config = dict(
    num_hidden_layers=17,
    intermediate_size=320,
    norm_eps=1e-05,
    init_std_qkv=0.0518,
    init_std_o=0.0,
    decay_fraction=1.0,
    decay_shape='pow',
    max_steps=3322,
    dataset='wikipedia_en',
)
Each number is 50 + 15 x the weight over its row's rms, rounded and kept within 0 to 99. Layers, rows and columns count from 0. The size before them is the row's rms in percent of the matrix's.

# layer 12 attention key, 256x128, rms 0.111, rows 176-255, columns 32-63
125:44 25 18 60 41 68 63 48 61 23 38 41 63 55 54 43 77 32 59 39 46 35 31 41 41 72 64 57 50 63 47 81
149:48 50 51 69 32 51 43 20 41 47 34 31 51 39 43 76 39 59 69 52 77 54 51 80 63 61 61 36 45 35 50 33
127:62 40 63 27 33 18 56 55 44 35 36 50 72 32 25 56 56 56 42 37 56 57 71 87 46 53 39 60 53 68 53 55
145:42 53 49 46 42 52 69 48 55 30 51 62 77 46 49 64 89 55 71 53 50 11 49 56 40 81 61 21 49 29 51 54
140:54 53 67 42 41 37 73 54 29 22 61 37 65 59 46 53 39 51 42 35 40 54 56 48 45 56 61 46 99 54 98 50
128:73 42 37 44 48 62 14 56 53 42 57 49 40 13 61 36 70 54 51 56 86 71 38 31 58 52 68 50 62 58 47 72
144:51 39 43 31 43 40 49 36 48 65 22 30 64 75 76 48 39 40 28 38 49 28 73 47 41 52 30 34 61 49 53 54
149:59 44 31 68 43 49 63 36 60 49 35 67 39 43 50 38 40 46 16 42 85 53 69 92 57 34 43 43 47 61 89 32
129:47 48 35 40 52 44 80 56 48 39 49 38 52 36 50 23 55 52 63 55 56 65 74 75 61 80 48 33 96 30 50 18
135:52 41 61 34 42 67 40 50 46 59 74 43 62 51 99 35 53 69 44 35 37 46 51 56 47 22 59 83 51 44 32 55
131:36 26 56 49 64 41 75 52 21 60 56 52 71 55 48 24 36 30 43 39 64 71 55 63 49 41 35 37 67 45 07 57
131:25 41 30 49 55 40 51 51 39 59 43 59 60 51 27 60 43 33 71 75 46 21 35 62 61 48 61 42 47 65 51 70
131:35 48 74 37 37 69 54 66 41 52 06 53 45 53 45 49 41 52 34 28 33 38 56 92 59 38 33 71 77 29 48 40
138:68 39 41 66 41 70 59 43 30 57 63 39 64 61 49 41 49 44 60 46 26 73 38 54 60 12 62 58 62 58 39 68
144:60 60 40 32 46 66 71 40 29 55 59 20 57 40 76 56 39 53 50 29 28 10 78 33 57 52 41 44 33 59 71 56
134:60 40 38 45 43 76 40 54 68 47 55 41 35 59 56 66 44 73 43 60 59 56 61 69 52 44 47 52 28 74 73 49
063:40 42 46 46 49 31 30 53 81 40 38 50 44 44 50 57 75 53 69 39 63 43 53 35 51 69 41 42 42 42 36 57
083:54 29 55 47 68 46 48 29 69 39 50 15 63 54 72 76 47 64 23 27 30 40 66 33 46 15 62 43 27 46 45 56
075:29 39 52 75 73 80 37 57 41 47 40 80 59 35 55 46 61 66 34 60 50 54 65 45 23 61 60 55 41 51 55 51
087:32 56 56 47 54 18 79 61 57 36 49 40 68 60 44 51 63 30 40 75 49 32 61 40 53 53 12 45 63 50 49 58
083:58 77 65 51 59 62 39 42 48 42 57 21 56 37 57 63 57 30 71 56 68 60 66 65 67 51 49 37 61 52 51 44
092:56 69 76 43 71 71 82 72 51 70 50 35 50 52 65 45 55 79 17 62 63 49 50 38 78 31 34 32 62 42 27 45
083:41 75 27 63 33 39 41 57 69 28 40 59 33 68 58 36 48 39 42 41 35 49 66 25 32 34 70 20 46 51 52 39
085:38 46 22 63 55 60 53 37 48 58 52 37 78 54 78 48 52 49 61 32 55 38 40 64 53 70 36 58 35 44 55 71
100:68 15 42 61 45 58 28 52 63 47 27 48 74 68 47 33 50 69 42 47 53 47 48 36 53 60 64 45 46 27 41 57
107:42 50 46 63 32 52 38 49 59 45 77 63 56 53 33 50 51 64 11 33 54 31 58 55 59 57 62 68 53 40 20 73
083:36 33 55 47 40 61 40 30 52 49 42 31 57 37 39 42 51 27 27 62 45 57 57 79 29 46 36 48 41 60 40 77
093:61 68 47 37 83 74 58 61 73 68 66 69 71 41 48 76 42 56 50 54 36 70 60 58 29 38 37 47 67 52 59 36
100:58 46 63 78 84 44 55 58 55 47 63 69 44 55 54 92 44 40 29 44 30 52 30 45 49 50 41 54 29 55 23 74
087:65 26 81 39 26 57 30 58 55 56 40 63 39 46 57 40 36 78 68 38 39 49 43 36 58 24 56 44 66 65 69 44
094:52 61 68 56 75 36 19 65 43 28 28 53 49 58 54 39 51 38 59 31 49 63 84 40 52 41 40 40 69 51 44 36
093:61 53 39 85 60 49 47 58 56 25 54 57 48 59 77 48 41 52 48 63 34 64 38 55 74 33 52 36 39 47 72 43
100:50 40 47 28 48 48 64 34 31 72 79 35 34 40 59 58 41 69 51 54 35 19 63 48 30 44 34 52 88 57 54 59
092:55 62 58 33 36 54 60 54 33 40 49 25 27 48 61 45 58 55 35 66 88 54 55 46 47 54 50 57 53 46 50 29
097:56 57 38 37 52 46 42 31 46 48 56 49 39 43 27 45 54 43 69 60 64 33 39 71 78 26 54 28 41 55 22 32
098:50 78 46 44 23 44 53 38 74 32 25 40 36 37 54 30 67 45 46 43 68 46 34 40 42 34 27 38 57 31 54 63
094:33 42 69 22 31 53 48 15 55 76 26 42 56 44 49 35 39 43 69 54 32 51 51 84 60 52 40 50 64 33 50 27
085:61 29 23 46 48 60 47 35 62 57 59 53 49 71 99 36 52 66 22 62 45 58 37 64 55 45 67 53 54 45 28 88
099:65 43 57 54 30 43 32 55 56 78 59 35 55 56 49 49 65 54 45 36 57 25 47 56 88 67 55 85 49 42 53 40
104:48 37 35 39 58 75 33 72 43 51 35 49 28 85 40 11 47 57 87 50 33 70 60 56 68 35 50 51 61 44 41 30
087:62 59 68 63 22 34 67 45 70 61 45 57 52 58 87 32 64 54 33 34 44 32 32 68 65 35 58 50 50 33 25 55
081:36 46 56 44 59 52 24 34 67 50 74 62 63 74 39 67 51 48 56 74 78 75 57 43 49 43 48 18 57 44 56 57
086:48 42 81 56 38 39 67 47 45 36 45 59 50 65 48 72 87 92 30 43 57 42 59 69 66 43 71 60 55 48 55 66
077:70 37 32 39 54 31 65 67 25 27 43 78 52 60 45 49 65 51 55 42 28 72 35 14 46 58 61 63 38 62 44 34
092:40 70 22 56 53 49 38 52 55 58 15 57 52 32 63 59 63 74 44 42 28 43 58 60 53 51 56 69 47 48 37 35
086:40 47 16 43 28 55 71 37 71 77 65 62 71 57 34 36 43 30 32 32 67 62 55 48 50 56 49 44 64 45 37 34
085:35 39 68 68 24 16 35 55 34 34 51 67 75 70 43 26 55 56 62 60 50 56 33 82 78 67 46 58 45 19 49 39
098:69 36 36 49 50 44 53 77 62 61 15 36 82 36 61 71 50 45 55 45 63 59 67 62 25 41 33 45 41 56 60 54
086:45 58 39 34 30 63 41 56 36 32 34 86 48 58 48 58 72 80 77 15 55 51 62 57 57 52 70 51 39 44 58 45
095:52 52 57 49 76 14 29 70 41 76 44 65 30 50 47 17 26 64 45 61 42 44 63 24 52 50 66 46 76 69 51 56
101:54 53 51 59 64 36 50 70 57 53 78 70 41 23 52 41 65 47 56 62 68 55 60 50 56 41 40 49 78 32 61 47
118:52 51 54 51 60 54 48 41 39 83 63 43 45 36 43 48 62 61 66 29 01 43 65 56 40 35 42 31 34 67 35 32
096:65 32 33 35 39 78 30 56 51 49 66 39 83 50 88 44 43 51 63 51 33 55 60 40 22 60 42 46 37 77 32 57
107:50 59 68 38 80 39 35 45 94 39 71 73 32 45 36 58 50 85 43 38 45 47 38 51 47 73 26 45 12 28 48 65
101:34 50 43 37 26 48 46 46 32 44 36 59 56 19 31 42 60 63 55 46 68 52 57 47 55 60 73 50 08 59 51 74
091:52 36 58 55 57 43 52 57 51 23 56 56 35 40 15 53 40 31 64 64 54 24 38 51 56 39 53 82 49 30 65 78
098:72 64 74 55 39 60 77 50 63 49 79 49 56 42 40 37 67 67 40 62 15 19 60 46 43 81 28 42 42 53 75 64
102:49 41 47 26 75 74 56 85 69 63 55 55 63 58 74 42 42 33 58 51 23 49 56 47 71 84 35 60 57 61 50 44
099:32 53 51 47 64 44 73 39 30 45 73 75 43 56 45 68 63 54 64 55 52 53 29 67 56 46 62 06 39 36 51 50
094:54 70 52 50 49 26 66 45 37 45 75 35 12 60 42 73 30 57 73 67 37 38 28 44 87 68 45 54 80 44 59 52
096:29 52 65 84 45 63 53 24 33 30 52 39 52 54 23 63 48 79 51 43 39 45 54 54 53 54 43 51 55 46 14 55
097:36 61 48 76 39 49 31 49 58 45 65 60 63 72 36 67 21 46 41 37 64 66 47 34 23 64 52 42 44 34 63 48
095:65 83 41 74 48 46 91 62 66 37 48 65 53 31 50 37 51 52 41 42 47 67 65 49 47 46 60 36 67 78 67 21
092:43 68 48 39 45 38 72 59 43 69 61 66 25 36 35 42 54 64 20 69 44 75 45 69 35 67 50 51 77 22 70 69
090:47 19 58 61 67 37 66 37 45 38 52 45 65 51 52 25 54 50 47 50 72 25 66 40 35 28 63 67 53 55 44 24
107:79 53 57 64 64 39 48 32 69 43 98 50 42 44 44 46 35 57 49 57 69 55 60 45 57 42 64 15 58 42 32 53
095:56 58 19 68 40 45 41 49 46 63 62 52 58 39 48 25 32 39 75 45 41 56 28 76 42 45 38 46 46 50 48 53
101:72 78 58 37 74 66 43 69 42 41 36 53 75 31 49 51 49 68 26 22 48 21 26 54 58 69 46 45 73 30 23 26
089:42 29 52 27 30 71 48 41 67 37 51 52 71 41 63 85 53 54 53 28 45 46 36 52 59 57 35 43 53 63 50 57
091:59 61 48 34 70 51 61 52 68 68 51 32 43 60 65 35 37 58 57 48 44 58 40 59 57 41 48 80 03 59 53 53
092:10 52 52 72 73 46 73 61 55 75 55 57 56 45 52 43 50 28 40 68 60 35 37 52 43 16 57 28 61 35 29 76
093:65 13 50 53 74 40 47 72 55 17 79 51 68 70 55 41 53 13 47 60 42 53 55 46 44 53 55 33 03 82 28 50
097:59 48 45 45 44 44 25 43 55 46 47 48 21 32 48 36 30 32 28 48 45 42 59 47 49 36 57 52 52 38 77 30
090:32 68 57 55 37 40 62 19 36 25 70 68 74 59 45 33 65 56 50 71 58 31 67 12 59 33 41 60 59 63 66 57
093:42 84 67 44 51 44 58 72 47 31 39 65 59 88 61 26 40 38 46 63 70 66 23 57 70 42 27 34 70 36 70 47
087:62 70 60 54 58 30 58 45 37 76 54 78 79 50 52 52 53 72 37 64 36 06 23 54 52 28 56 42 44 35 52 80
100:57 53 36 40 63 45 60 38 27 61 69 55 41 58 56 38 59 84 49 68 42 63 41 79 41 66 49 58 69 87 34 62
093:51 48 75 83 53 68 70 53 32 32 43 72 57 27 61 57 30 34 75 46 52 38 70 48 71 47 63 61 52 43 52 45
093:44 54 42 51 51 46 39 43 60 54 36 35 61 52 46 82 43 49 37 57 30 41 40 54 26 45 48 24 62 69 48 33
098:69 43 58 57 29 67 64 54 34 47 33 61 77 70 57 69 53 50 47 67 63 33 38 36 89 70 64 50 52 37 55 37